Weights of a small GPT-style language model, trained from scratch on English Wikipedia.
Architecture: RMSNorm before each block, rotary positions, no biases in attention or MLP, tied embeddings, normalized queries and keys.
Training: a variant of Muon for these matrices, 587M tokens, 8960 steps.
Each number is 128 + 32 x the weight over its row's rms, rounded and kept within 0 to 255. Layers, rows and columns count from 0. The size above them is the row's rms in percent of the matrix's.

# layer 11 attention output (transposed), 512x512, rms 0.0782, rows 161-191, columns 128-191
size [ 90  87  88  84  90  89  86  87  84  87  87  91  83  86  87  86  88  94  88  83  85  86  85  91  88  87  89  87  87  83  90]
[[125 145 144 108 141 130 118 197 133 161 123 142 142 127  86 115 127 127 150  90 154 174 159 142  98 128 161 142 145 133 148 139  34 101 141 124 145  82 125 156 119 159 146  86  98  94 105 145 125 109 150  92  85  97 111 118  66 145 151 133  97 162  57 151]
 [ 96 168 135 182 141 170 156 141 120 114 119 129 124 144 116  88 106 151 144 148 109 125 159  76  69 163 114 151 174 164 104 134 142 115 135 109 151 171  90 192 119  98  76 123 107 146 200  96 134 128  81 102 100  61 146 147 126 163 122 193  56 154  92 140]
 [107 121 126 157 107 102  82 131  93 152  98 104 136 122 112 188  95 158  81  75 175 114 113  86 122 120 138 177 138 176 169 109 123 102 130  89 118 103 117  98 139 178 121  64 158 141  87 155 135  98 151 167  68  93 102 119 174 225 167 144 128 150 143 114]
 [149 112 121 162 125 164 175  92 145 151 114 147 133 162 178 114  94  71 115 137  69 129 111 100 126 197  72 136 111 114 181 109 101 136 150 108  94 142 119 106  99 139  93 110 126 107  93 125 103 125 144 158 140 102  99 132 104 153 118 109 142 119 102 116]
 [ 62  75 139 141  75  84  96 157 194 141 125 174 108 128 203  73 127 153 192 160  62 134  82 128 186 180 101 131 157 116 114 164 173  74 171 145 125 121 126 107 159  96 111 168 151 147 125  99 136 106 104 164 120 123 155  97 146 102 142 149 115  84 125 100]
 [124 143 189 112 132 119 145 153 168 159 140 105 150 163 115 123 154 149 144 151 149 148 122 137 124 124 106 104 138 163 102 133 149 146 157 190  84  95 101  79  86 119 125 122 100 128  91 173 140 145 111 101  66 151 102  99 119  99 104  78 117 108 163  98]
 [116 108 106 154 201 120 141  93 125 145 133 144 138  88 125  89 117 161 122 103 133 141  97 138  95 127 204 111 141 118 151  68 151  81  95 104 176  85  88 130 139 113 118 125 132 170 128 100 160 141 174 167  20 105 162 128  98 114 119  70 123 180 121 149]
 [104 181 166 106  81  78 190 161 118  58 180 176  93 151 104 180 176  49 138 143 118 127 107 130 199 154 133 195 173  96 128  87 175  56  65 173 133 126 103 154 147  51 137 140 158 131 173 156 144  96 126 118  86 129 162 179 106 200 116  98  99 183  60 159]
 [158 150 156 164 133 144 152 170 112  82 159 148 156 160 116 128 150 100  94 162 161 146 127  82 115 129 111 127  62 115 155  91 141 157 123 131 145 111 110 159  93 156 214  83 152 102  98 154 127  97 143 155  80  78 156 150 143 153 145  59 133 124  65 180]
 [112 135 136  77 115 159 135 109 150 113  54 109  67 109 135 128 136 147 132 174 121 142 182  95 182  90 138 120 136 111 112 124 151  80 154  81 169 120 107 107 176 123 131 166 223 134 217 150 125 110 177 102 102 145 131 125 136 148 117 119 127 136  83 148]
 [121  94 100 181 101 164 104 167 178 147 112  57 133 137 117 116 107 149 125 195 187 136  89 139 125 154 138  71 158 155 129 130 137  68  87 162  75 104 150 142 134 128 121 170 148 144 116 163 120  75 169 150 107 151  70 151 102  96 135 165 120 122 174 165]
 [105  91 100 110 171  90 128  85 172 107  96 111 130 142 115 151 171 167 142 175 128 111 109  82 101 139 106 120 123  93 173 128 159 142 165 137 124  76 153  89 139 131 124 106 123  90 158 137 104 185 123 114 137  89 110  71 137 249 128 119 135 108 135 127]
 [148 139  69 136 159 101 119 146 132 145  92 100 136  74 112 103 208 107 114  75 124 175 169 142 149 142 124  72 128 153 122  93 121  96  45 150 134  91  87 135 144 108 149  79  81 126 115 134 167  84 192  73 136 126 143 136 137 145 103 113 132 145  67 150]
 [103 195 130 145 102 113 127 142 173 120 125 117 174 139 219 110 127 123 173 143 169 118 104 116 104 181 176 148 109 124  90 114  56 136 108 155 143 120  43  92 124 170 128 170 112 158  91 133 143 124 155 166 159  99 127 120 114  85 139 133 122 116 117 145]
 [152 110 120 159  97 145  70 121 164 138 129 115 101 169  64 128  76 174 138 102 120 141  99 142 127 163 169 170 139  54 150 127 160 131 150 181 148 172 145  80 128 151 163 107  64 133 115  90 149 121 148 137 171 134 101  95 160 112 124 135 123 156 200  70]
 [ 86 155 166 139 152 169  92 128 159  65 118  86 192 123 132 140 125 112 123  92 112 148 139 145 113  65  92 150 177 113 112  93 167 131 156  83 116 144 176 164 130 178 134  78 132  84  93 117 117 100  96 107 114 144  92  88 113  89 145 137  97 109 107 111]
 [143  85 137 155 137  98 115 147 150 171 112  88 138 135 158  59 127  78 122  91 101 107 134 138 119 123 138  54 140  35 103 137  49 165  95 114 145 154 169 145 128 119  85 131  93  91  78 132 194  88 166 173 135 137 145  47 143  97 152 142 145 171 109 131]
 [125  77 145  96 192  70 135  75 144 108 173  53 133  93 150 108 145 156 127  93 115 125 121 129  97 132 178 181 128  88 194  95 115  97 177  55 129 126 122 113 118 156 134 127 159 152 106 138 124 111 124 147 114 103 105  93  72 109  96  83  67  70 156 165]
 [193 134 102 123 112 120  86 120  64 108 124 167 136 113 115  82 126 138 160  82  94 143 136 119  96 117  93 166 172 183 137  80  93 120 161  91  96  89  59 118 117 179 128 182 157 150 136 107 147 128  87 133 156  92 190 127 171  58 123 128 137 134 112 139]
 [227 161 108  68 100 141  95 111 183 138 160 113 123  47 112 156 105 135 132 141 157 135 136 137 145  90 168 171 129 127 110 141 122 170 143 146 142 107 100 103 129 160 101 136 146 196 130 148  96 125 101 116 162  56 107  94 166 129 130 107  92 146 161 148]
 [ 89 196 164 133  96 129 120  86  59 105 170 160 111 114 125  86 140 103 150 109  99 108 131  93  88 129 155 164 131 152 120 126  93 112 124  69 147 134 102 134 142 126 112 105 150  83  83 164  94 177 176 155  67 165 111  97 132 163 193  83  17 101  83 149]
 [ 89 150 127 147 158 128 207  96 113 176 102  75 152 118  84  57 126 115 126 100 155 132 160 116 117 119 141 136  92 119 153 142 147 116 120 118 143  39 165 146 146 190 108 100 147 125 117 104 125 108 122  94  98  87 116 140 162 127 145 127 165 100 166 116]
 [151 113 167 141  77 164 118 109 169  83  92 164 169 153 164 101 178 120 114 131 137 126 118 127 134  97 121 165 126 101 124 102 119 142 159 111 184  80  73 186 125 136 127 172 177 128 104 104 156 109 134  98 106  56 139 175  89 142 166 144 132 143  91  93]
 [ 70 143 129 114  87  99 146  92 104 128 189 189  85 149 171 103 125 147 141 130  59  61 104 114 176  86  51 152 101 136 127 108 147  72 100 177  88 109 122 167 125  86 141 138 112 113 129 112 121 156 112 107 175  93 184 116 167 162  98 110 167 171 182 138]
 [129 152  90  75 125 136  83 125 103 139 141  97 106 123 138 168  86 144 134 123 103  79 144  63 104 107 150 132 150  83 143  71 103  60 125 156 110 148 136 108 107 162  91 143 177 120 163 134 121 139 144  91  79  90 225 146 156 141 165  46 113 162 107 163]
 [150 144 139 169 131 114 117 155 114 162 165 145 119 164  94 156  98 125  75 115 127 112 150 102 120 146 107  76 151 163 188 132 150  79 148 153 127  94 131  80 140  82 124 131  91  95 115  72 165 113  97  88 129 162 102 115 121  96 148 126 185 144 106  91]
 [140  61 143 176  83 159 136 163  83  85 129  79  91 148  56 157 122  89 112 112 132 147  88 105 158 147  59  35 114 111 137 150  77 150  88 119 198 126  87 169 144 114 154  57 170 114 100 144 102 111 137 127 109 142 130 161 138  94 152 146 124 160  97 181]
 [131 144  80 195 128 172 141 188  92 162 162 156 133 143 130 106  37  95 133 155 140 131 137  69 132  85 167  72 139 144  99  86 164 119  96  88 200 185 150 101 129 113 122 214 128 133 104  58 167 172 153 107 141  71 175 188 134 169 143 142  85 158 185 184]
 [130 110 207 148 153 101 169 148 154 102  53  81  92 184 125 174 106  92  82 125  69 146 110 107  77  90  76 117 175 140  96 145 150 133 132 115 115 102 122 152 145 112 109 186 178 146 201 121 128 158 166 160 145 118  66 128 167 133 151 123 169 122 138 109]
 [ 70 147 103 134 117  88 110 124 127 141 123 168 153 169 113 157  52 133 157 139 179  97  74  56 145 132 112 173 129 173 178 164 103 139 148 143 101 161 142 112 129 118 112 124 144 139 105 137 207 183  75 105 122 153 104 106 153  96  83 108 146 166 163 137]
 [186  26 126 123 133 162  83 150 160 181 198 150 133  82 117 135 102 181 180 103  60 110 184 122  94  94 174 166 102 122  91 115 133 114 199  79  66 147 108 114 171 136 134 141  98 150 111 117 194  69 115 119 158  84 177  97 147 124 124 131 116 176  89 118]]
# layer 11 attention value, 512x512, rms 0.0917, rows 162-191, columns 128-191
size [ 92  91  91  93  92  92  90  84  89  92  93  84  89  91  89  87  95  92  87  86  87  91  90  89  89  89  91  93  88  90]
[[136 122 152 124 120  88 107 105  97  99 153 167 156 156 144 133 149 161 107  77  83 125 151 119  97 108 144 145 160  86 150 143 107 169 147 112 112 142 148 103 135 139 119 142 138 112 133 112 116 127 126 134 154 132 148 119 123  67 143 136 120  99 157 129]
 [136 122  87  95 165 110 125 140 143  84 158 163 143 136 138 139 152  50 152 167 132 157 143 181 148  91 119  75 109 150  85  92  64 133 135 157 120  96 104 125 136 157 189 110 121 120  99 139  64 111 158  79 139 130 107 122  92 124 111 132 112  54 145 131]
 [164 139 126 101  95 134  92 195 141 163 168 145 103  84  87  91 145 185 111 129 143 165 152 128 101 111 174  97 116 143 100 111 147 155  65 156  82 136 104  67 148 138 162 145 110 148 167 117 152 169 120 111  89 125 180 149 124 104 139 142  93 147 116 131]
 [116 156 155 134 142  87 169 125  80 176 113 155  96 148  93 103 189 175  77 138 138 116 132 160 120  99 106 116 149 123 103 131 127 168 131 131 142 125 137  70  89 115  85  70 143 124 103 161 124 102 120 112 107 118 133 175 169 115 110 157 103 119 109  36]
 [102 168 119 110 140 147 133 102 124 129 154 142  98 108 125 177  93 135 130  88 121 139 113  73 111 176 133 100 115 131 162 176  90 123 118 123 170 136 150 122 175  74  74 174 153 128 111  96 171 150 135 155 121  94 158  67 162 129 161 163 137  82 103 142]
 [151 191 123 180  78  83 163 156 133 102  91 130 143 139 125 175 103  81 135 141 129 143 160  81 171 104 133 138  90 113 133 121 106 129 200 154 116 122 184 142 103 195 144 169 136 133  75 134  65 124 138 144 169 116 110 111 116  84 132 172 150 153 132 108]
 [148  84  76 141  93 171 128 129 126 134  43  99 119 172 121  76  96 208 151  97 137 106 109 158 107  96 142  50 109 147  83 141 125  92 207 157 111 165 176  96 171  83 163 132 168  69 121 146  69 124 138 141 126  86  65  61 152  93 170 166 114  79 151  79]
 [169 104  57 119 143 140 119 113 116 107 101 156 115  73 151 111  97  99  71  70 124 109 118 151 148 131 164  81 134 171 116 100 124  89 148 167  58 116 141  81 143 119  89 196 129  92  84 162  94 184 127  87 214 180 125 122 152 215 174  84  94 108 128  98]
 [127 112 140 133 178 169 112 128 145  94 172 131 233 154 111 147 123 124 113  70 116  58  83 154  80 189  80 204  93 108 117 131 122 147 120 119  81 191 106 162 118  64 133  75 110 117  95  75 127 120 105 138 188 150 147 150 106  63 152 155 140 135 142 156]
 [181 147 121 100 160 106  85 147 107  88 101 148  89 111  80  61 129  99 114 136 127 101 175 141 102  89 134 150  81  93  98 106 148 151 147  91 152 199  54 121 147 134 164 109 129 105  96 125 137 151 116 128 122 105 169 127 128 151 138  63 174 148 101 128]
 [143 115 108 172 144 119  96 126 179 143 125 156  79 133 158 135 107 117 111 100 165 127 117 170 115 182  91  76 139 143 143 107 111 100 154 112 133 148  90 145 129 152 107 171 131 143  51 132 137  54 169 114  78 153 203 176 101 106 139 121 109 102 115 178]
 [125 145 126 118 120 161 145 164  71 118 149  96  97 167 125 117  76 118 100 143 114  93 102 121  74 151 171 189  84 120 150 144 156 131 149 125 120 136 174 106 138 139 143 162 203 175 152 142 152 118 149 157 125  84 101 123  61 156 126  99 154 147 143 110]
 [142 126 112 121 197 173  91 126  58 166 157 142 119 132  96 137 129 154 101 120  91 128 168 189 133 127 103  89 161 129 189 142 161 156 166  71  95  73 146 173 188 125 106 146 139  61  98  84 116  92 128   0  54 113 147  91 107 150 102 181 147 139  97 104]
 [178 167 144 134 100 151 174 120 133  85 102 139 200  74 175  99 165 136 137 135 141 123 129 110 107 150 113 157 155 161 139 141  84  92  92  71 131 102 120 157 161 146 103 137 147 139 116 170 170 137 131 101 124 129 165 149 126 149  81 109  97 112 125 131]
 [173 113 148 153 121 100 145  95 160 180 104 107 120  56 112 116 152 137 152 192 154 164 102 139 172 204 143  96 152 104 113  98 108 109 107  79 156 112 171 102 132 109 125 147  96 142 124 141 156 109 104 105  96 103  87 170 155 154  99 117 160 143 199 168]
 [145 151 100  84 154 167 141 106 112 110 166 127 130 126 136  97 102 115  99 153 150 143 160 114 138 165 115 156  96 182 155  79 180 106 135 112  82 111 169 133  91 161 170 134 181 171 113 108  81 139  78 112  68 118 170 161 131 122  91  70 139  72 166 141]
 [170 211 129 155 103 138 129 139 100 164 105 140 102 153  63 131 147 144 135 153 127 166 134 127 175  77  76  64  99 154 117 120 131 202 144 157 104  99 109 134 154 119 152 120  74 136 128 148 173  87 160 127  84 147  95 173  90  94 172 154 219  92 173 114]
 [138  84 153 101 173  84 145 145 110 154 138  65 119 169 163 104  91 171  75  68 160 106 120 114 177 129 120 156 123 112 119  98 104 152 137 141 130 174 199 163 186 123 128 163 103 101 125 153 114  97 158 168 110 108  95  90 116 184 122 126 101  68  83 117]
 [ 80 105 161 149 145 136 125 166 125 112 167  84  65 136 114  75 175 118 137 109 116  85  97 127 109 167  67  64 128 125 153  98 120 154 101 111  39 115 101 126 152 162 164 123 165  66 144 122  93 175 126  74  94 128 101 117 109 100 154 160 134 193  48 155]
 [114 106 102 125 157 135  95 184 131  84 110 115 112 170 174 110 101 154 147 106 196 169 144 123 162  94 153  95 174 109 140  87 109 133 147 133 132 132 116 131 124 132 121 177 123 124 144 108 184 162  62 111 199  77 155 125 165 144 161 189 120 165 136 195]
 [152 120 115 156 180 131 110 157 180 125 111 143 132 163 155 107 163 103 151 148  95 150  80 131 158  94 141 119 119 169 142 104 115 109 126 120  85  97 177  98  46 143 101 163  63 170 116 156 136  86 185 117 109 137 202 181 153 138  86 107  66  82  76 135]
 [174 138 111 132 157 103 136  53  75 128 141 109  98  92  71 182 126 154 118 206  57 117  85 187 135 158 175 104 188  90 102 114 142  98 170  76  91 136  94  96 168 127 163  90  90 152 160 120  76 118 170 181 143 135  77  80 145  94 157 124  85 135 128 130]
 [ 73 143 164 122 139 140 116 122 119 132 118 111 215 128 143 110 141 136 111 112 143 141 109 111  78 116 136 133  99 128 135 177  34  68 167 140 136 147 104 100 119  71 126 132 117 162 134 157 183 153 150 151 123 161  96 137  92 102  90 124 107 136 131 105]
 [137  87 140 145 125 174  77 131  95 169 144 159 141  94 109 117 132 174 130  60 158 187 117 128 142 117  94 152 127 156 113 140 131 134  50 152 149  80 113  65 108 161 144 106  96 138 172 114  91 179 129 182 192 127 111 147 103 146 157 201 126 179 155 160]
 [ 90 144  66 126 147 156 156 123 113 159  69 117 173 134 132  88 103 140 115 167 139 161 132 132 171 117 148 113 109 123  75 115 111 176  83 127 135 110 121 119 105 150 161  83 149 119 107 171 139 127  99 160  84  64 161 143 164 147  74 115 116 110 197 121]
 [116 158  92 115 130 100 152 116 165 125 123  88 158  91 100 101  98  98 114 144 192  90 191 174 121 138 183 191 168 134 134 124 133 118 110 130 206 124 125 165 120 154 140 182 118  91 137 146  94 127 198  93 154 164 122 173 144 179 155 133 102 101 141 153]
 [123 109 186 105 128  90  69 109 125 121 109 108 154 108 157 143 145 137 111 126  56 160 125 160 159 169 135 125 116 186 167 150 123 156 136  79 114 120 144 180 162 120 160 108 101  34  90 153 117  97 145 168 146 130  50 110 152 138 146 111 182 129  93 107]
 [174 154 126 116 106 142 117  66 122 138 155 168 197  66 124  95 127 122 138 182 168 143 147 173 154 126 185 131 160 127 137 135 148 117 148 125 112 103 138 163 109  72 150 129  82 145 161 123 176  59  96 113 121  89 135 156  79 120 100 148  94 111  87 108]
 [ 89 101 155 155 103 143 154  93 142 104  88 134  90 112 153 134 152 159 158 107 155 104 149 164 124  58 170  92  92 108 124 162 123 140 107 138 114  90 145 128 105 149  95 118 174 115 139 135 104 134 143 201 155 143 142  62 124 190  70 172  98 136 137  99]
 [146 137 100 140 111 121 167  80  95 146 235 133 124 172 165 123 104  97  98  76 113 164  85  90 178  91 123 152 104 123 137 119 132  96  85 138 170  91 134 104  60 168  92 103 129 147 108 148 106  96 161 133  84 187 117 167 139 112 131 119  93  83 108  59]]
# layer 11 attention query, 512x512, rms 0.072, rows 192-213, columns 128-191
size [ 76  99 100  81  72 104  91  87  80  91  91  97 101  87  96  97  99  92  89 101  97 101]
[[120 109 136 120 152 125 155 111  83 138 100 122 101 194  99 133 150 118 143 137 161 117 160 171 155 163 161 135 163  68 124 131  97  99 107 179 138 205 196 131 111 135 195 173 192 150 140 182 125 175 166 127  97 134 131 144 141 134 164 163 128 111 213 163]
 [149  95 184 129  42 156  78 107 149 128  92 167 125 117 131 120 144 218  58 121 187 104  81 141 127 147 150 115 141 170 120 152 105 192  81 125 149 134  95 160 136 142 164 128 141  93 110 102 142 106 155 116 140 132  51 159 197 131  98 166 212 202 101  90]
 [138 122 146 154  77 139 102 138 140 113  99 152 133 153 134 129 113 183  86 132 174  98 115 114 201 158 124 136 131 200 124 150 109 180 135 166 145 114 150 145 182 147 130 161 162  65  95  71 197 139 150 101 164 128  73 103 153 117 143 112 215 192 129  66]
 [134 156 152  73 180 135 120 128 200 151 127 113 152  67 144 126  76 174 117 108  66 134 162  99 111 104 172 167 102 154 211 108  93 154 137  66  96 114 138 113 114 141 127 105  72 164 158 128 100 124 145 139 108 117  86 113 126 122 130 139  42 101  93 120]
 [ 95  97 129 119  98 152 102 168  96 161 122 106 126 141  99 135  72 211 100 104 147 161 113 112 231 117 100 179 130 136 105 159 141 194 142 102 152  95 181 109 150 173 125 130  81  87  71  98 177 146 135 124 180 130  78 143 143 130 127  91 233 189 112  69]
 [120 170 126  83 156  88 135 147 169 148 157 102 134  97 152 117 146 145 197 126  78  97 162 155  45  97 189 150 107  86 149  77 102 129 130 104  93 137 183 112  56 101  88  91  54 172 142 177  81 128 149 137 108 132 107 160  89 143  96 167  30  46 112 146]
 [161  81 110 158  93 163  92 126  87 118  67 144 141 167  74 137 114 115 119 116  94 120 144 130 143 148  86 122 153 182 110 135 107 147  60 121 146 151  99 138 168 149 121 161 172  74  75 130 178 123 151  99 145 136 175 126 186 107 127  74 234 148 142 101]
 [ 98 181 154  93 142 107  99 159  93 156 167 104 121 139 124  92 126 162 152 116 116 147 106 107 107 107 171 131 138  89 145 154  86  81 168  69  95  91 199 139  69 186 129  63 112 134 105 119 123 120 148 151  96 113 106 142 111 190 125 147  82 127 138  96]
 [117 177 123  63 132 123 140 147  51 124 104 114  72 184 130  86 114 112 133  66 177 133 161  93 161 142 169 136  88 174 157 125 103 151 128  81  91  95 177 169 186 152 192  68 159 128 124 152 116  92 116 155 125 112 123 113 143 158  83 146 147 118  96  98]
 [119 146 145  52 174 104 107 160 133 159 169  84 122 152 141  94 106 121 155 138 108 167  90 103 135 143 173 155 142 121 129 127 172 125 153  92 135  86 155 120 117 187 120  66 139 143 152 118 141 130 123 135 127 119 121 124  97 137  90 190  43 119 169 163]
 [110 151 110 176 129 140 148 102 113 120 166 127 123 114  92 158 160 146 133 198 156  95  88 127 135 145 101 130 203  38 154 132 160  98 114 217 152 150 124  67 143  95 124 112 103 120 135 134  78 157 117 101 122 119  65 112  94 105 140 131 184 144 124 147]
 [188 114 117 170 112 120 161 113 162 142  80 132 109 100 131 147 118  82 128 140 141 104 164 172 132 128 101 102 117 152 120  78  88 133 111 141 121 158  66 121 144  66 147 207 123 144 107 130 103 128 124  90 110 144  99 114 158 121 172  54 188 142 124  68]
 [141  74  88 207 128 106 118 104 130 153  95 102 149 106 105 165 130  93 165 159 134  97 146 134 136 169  88  89 172  70  97 122  77  92 134 158 163 161  65 126 114 110 131 182 155  93  91 123  84 132 138 139 112 140 132 125 165 164 122 113 188 139  74 103]
 [115 111 101 115  74 159 178 107 132  66 130 190  90  89 106 128 142 130 117 162 111 104 123 148 140  92  73 112 140 146 135 102  64  93 119 122 136 113 147 155 102  89  73 118 122 176 135 192 177  83  95 190 117 116  75 171 137 117 140 177  95 140  68 103]
 [110 132 145 200  79 149 100 153 122 125 104 134 151 139 137 113  85  85 151  61 102 126 148  98  93  91 130 190  30  99 122 135 101  52 101 114 162 167 152 129 128  91 145 166 111 117 103  73 131  85 139 109 110 121 162 118 114 129 155  86 127 161 129 155]
 [108 184 114  58 128 174 110 120 132 160 123 155 153 111 147  99 115 174 150 154 139 140 139 140  75  62  95 128 111 131 100  78 123 127 178 161 160 121 158 112  86 163  79 182  88 117 126 191 101  88 111 118 135 111 144 166 134 166 143 105 159 124  42 160]
 [ 99 138 138 110  88 114 143  77 107 198 141 163 142 101 161 151 119 148  98  92 124 150 194 110 168  96 126  93  95 208 147 164 166 123  83 126  72 141 115 138 130 128  86 158 133 109 151  95  83 127 120 153  73 123  83 169  81 130 131 114 114 100  71  57]
 [ 51  96 105 170 156 146 173 152 100 120 131  81  76 146 148 135 126 126 181 116 137 152 101 146 117  99 102 134  70 190  73 149 127 133 172  64 103 182 181 150 158 172  64 153 143 114 116  79 143 112 136 137 112 187 108 142 159  81  63 132 160 139 134  66]
 [108 127 165 116 126 141 152 106 142 191 148  89 156 121 133 146 162  98 146 159 115 158 168  68 128 119 147 120 128  91 164 163 144  97 118 157  96 121 160 177 126 104 145 167 143 115 108 114  89 106 134  76 145 144 154 170 144 142 119 162 128  61 137 103]
 [ 98 119 161 178 116  71 114  98 133 106 128 130 131 137  98 172 191 163 190 168 142 108 204 146 109 167 105  93 125 178 102 110 127 107 123 127  97 122 150  64 112  50 120  78  88 103 131 103  84 109  64 144 113 144 128 145  84 204  77 145 127 112 152 131]
 [155 128 135 122  91 152 165 161 119 143  90 117 131 155  77 137 167 124 114 174 154  93  77 102 133 221 109 106 144  97 158 117 135 221 123 138  86 158  98 114 153 155 101 191 141 140 168 103 171 142 115  87 129 127 138  95 149 134 140 146 110 190 194 117]
 [134 162 106 108 156  80 128 104 127 119 114  95 109 121  74 116 126 185 121 149 132 124 117 106 136 130 148 152 100  94 207 139 107 165 142 154 148 121 174 117 175 131 141 135 166 201 187 161 122  94 164  55 167  41  90 178  75 178  70 127 139 153 122 114]]
# layer 11 attention key, 512x512, rms 0.0727, rows 192-213, columns 128-191
size [ 87  74  89  64  61  96  75  91  90  71  87  78 105  92  89  99  93  92  85 104  95 108]
[[128 139  94  78 145 131 145  70 222 105 133 134 153 122 100 101 106  80 148 128 101 126 146 105 115 140  95 101 109 146 153 146 115 149 131 125 107  38 117  85 150 133 150  84  75 116 126 134  57 166  92 160 156 107 122 120 123 131 116  56  70 134 128 136]
 [110 116 133 151 195 111 116 158  83 150  87 102 152 164 136 143 121 126 143 135  97  95 112 143 153 152 170 115  69 121 165 117 180 142 195 148 184 120 155 126 110 131 111 159 161  81 169  67  82  65 106 160 110 111 115  85 101 168 177  91 194  97 124 112]
 [159 122 170 158 130 109 140 132  83 150  68 131 126 145 167 154  89 184  92  96 107 116  98 149 147 140 197 140 100 103  87 134 167 118 163 131 181 170 106 147  91 154  99 169 161 101 133  81 141  81 103 108  99 168 132 109  81 125 109 138 155 161  99 107]
 [126 167 108 132 138  92 130 122  77 117 127 145  86 103 116 102 177 108 171 193 151 112 106  95 134 135 110 174 202  98  59 119 171  85 148 144 116 198  94 118 120 126 125 111 177 173 193 139 155 170 184  66  76 145 185 175 135 138 101 143  95 141 112 181]
 [150 123 144 109 154  85 167 119 141 174 167  76 147 152 105 115 164 109 117 125 168 136  77  88 166 123 161 149 136 167 106 138 178 126 183 116 132 156  84 130 162 134  68 180 141 129 119 151 192 143 118 100  94 167 172 122 100 134 180 118 124 146 129 132]
 [128 135  89 110 156 156 129 127 112 108 135 158  98  86  84 103 190  94 149 184 125 171 134 125 136 119  51 141 178 131 142 101 106  92  82 132 119 124 140  97 200 143 150  56 123 195 170 164 154 148 173 156 123 108  98 192 179 137 116 152  70  85 143 167]
 [131  84 169 116 112  78 124 163 149 135 150  84 122 191 161  91  79 174 159 103 177 111 122 138 150 122 179 142  90 164 103 149 151 135 140 114 112 152  92 116 161  89 132 182 113 136 118  92 103  91  96 120 117 168 174  63  87 183 127  73 179 150 131 138]
 [134 161  99  68 154 157 147 121 129  59 163 167 127  89  65 139 206 118 110 157 159 170 119 161 132 136 101 169 162 189 195 118 124  89  72 143 104  93 146  78 153 154 158  75  98 189 121 184 136 207 189 128 116 121 122 131 148 152 132 159  91 132 160 161]
 [111 125 110 134 150 158 161 135 107 142 134 160 111  66  90 175 200 110 117 105 142 177 143 147 115 138 110 174 143 169 157 116 100 120 103 125 113 112 120 117 149 137 129  87 128 143 165 156 169 166 187 120 138 136  89 153 150 119 131 184  74  92 113 132]
 [128 147  81 104 165 151 101 141 143  93 150 111 105  84 111 109 148 105 111 149 149 171  95  82 164 141 121 146 109  90 130 144 149 151 127 157 105 133 198 134 114 187 149 130 124 132 149  88 122 170 146 150 102 109 127 187 128 136 141 173 140 129  92 131]
 [101 131 144 125  83  53 114 131  94 136 120 116 162 172 147 141 116 124 152 129 132  82 117 131 126 130 150  86 117 128 119 164 183 138 151 150 152 141  99 134 114 129 109 148 106  38  91 112 100  42  94  92 124 122 125  92 119 155  93  88 171 133  93 116]
 [179  82 166 137 105 165 127 112 132  98 116 146 132 176 155  85  87 163 127 154 134 101 132 170 148 118 166  63 134  97 130 137 133 113  98 129 132 189  55 134 134  84 110 151  85 154 116 160  69  76  84 155 101 185 150 123 126 119 163  98 206 115 159 101]
 [161 156 105 105  90  94 147 121 146 170 102 106 156 123 117 135 119 146 109 167 141 104 119 137  88 138 148  77 108 115 107 124 101 110 157 136 118  95  76 110  89 101  76 149 134 109 102 145 116  94 114 146  95 141  76 106 142 134 137  55 178 118 169 117]
 [157 126 108 116  93  84 140 110 126 171 141 165 105 125 118 157 174 121 121  86 140 173 182 113 119 195  83 166 124 140 125 155 122 174 163  75 115 113 175 135 180 134 111  65 128 130 166 140 154 113 163 101 133 150 125 147  75 150  88 160  94 149 123 123]
 [139 168 136  99 182 123 111 144 103 180 151 160 178  97 122 115 104  59 134 135  92 133 102 159 161 105 209 150  89  75 101 162  88  97 107 115 157 130 102 118  51  92 124 148 117 143 138  56 128 148 164 158 136 139 178 117 152 140 147 133  83 144 124  99]
 [122 137 143 146 147  69 163 153 163 137  87 103 126  87 123  44 140  86 137 139 139 175  94  99  84 103  97 160 106 104 117 108 102  80 101 127 169 139  99  74 200 180  95 193 153  73 148 145 161 128  92 130 158 128 154 123 150 103 182  94  78 204  81  80]
 [112  95 111  86 137 120 119 114 184 121 132  89 133 181 178 140 195 120  62 140 143 114 147  80 153  93 109 154 105 152  95 129  66 149 117 136 125 110 116 120 190 159 148 164 164 126 130 127 120 156 149  83 104 151 148 116 131 130 132  95 202 100 137  99]
 [ 27 126 161 139 157 127 135 171 158  40  99 118  77 117 126 129  59 170  79 178 142 172 105 161 143 109  98 132 140 202 152 149 130 129 125 113 119 135 110  66 120 157  84 158 107 163 202 132 209 122  89 119 173 103 175 151 147  61 103 122 123 137 174 107]
 [124 131 111  99  98 176 182 125 146 174 150 110 152 151  99 107 137  86 122 151 155 103  90 173 115 117 151 116 120 126 108 123 146 182 122 127  87 123 159 124  75 114 123  98 158 102 146 108 107 119 163 165  95 132 149 109 167 113 107 154 153  60 122  84]
 [125 208 166 110 144 121 129 125  58  70 116 143  73 172  88 118 164 153 178 126 100  83 204 146  64 159  99 127 119 192 131 100  94 105 181 134 130 182 134 121 177 139 117  85 105  98 152 123 147  98 130 112  95 154 168 125 104 190 106 148 123  89 140 130]
 [122 131 145 139 139 148 130 127  76 132  45 125 105 164 130 119 133 124 183  78 115  88 141  70  97 136 128 168 197 106 161 134  98  90  99 134 104 131 108  99 147 176 158 153  83 145 126 131 155 180 118 104 152  98 127  71 141 113 126 129 115 139 173 108]
 [ 84 152 166  81 160 161 170 152 114  97 120 168 113  82 122 143 150 180 190 156 104 140 119 150 126 112 118 168 142 127 149 127  92  88 134 165 184 142 168 139 177 180 168 138 136 186 125 120 145 160 130 105 100  46 104 157 127 112 103 177 140 121 130 122]]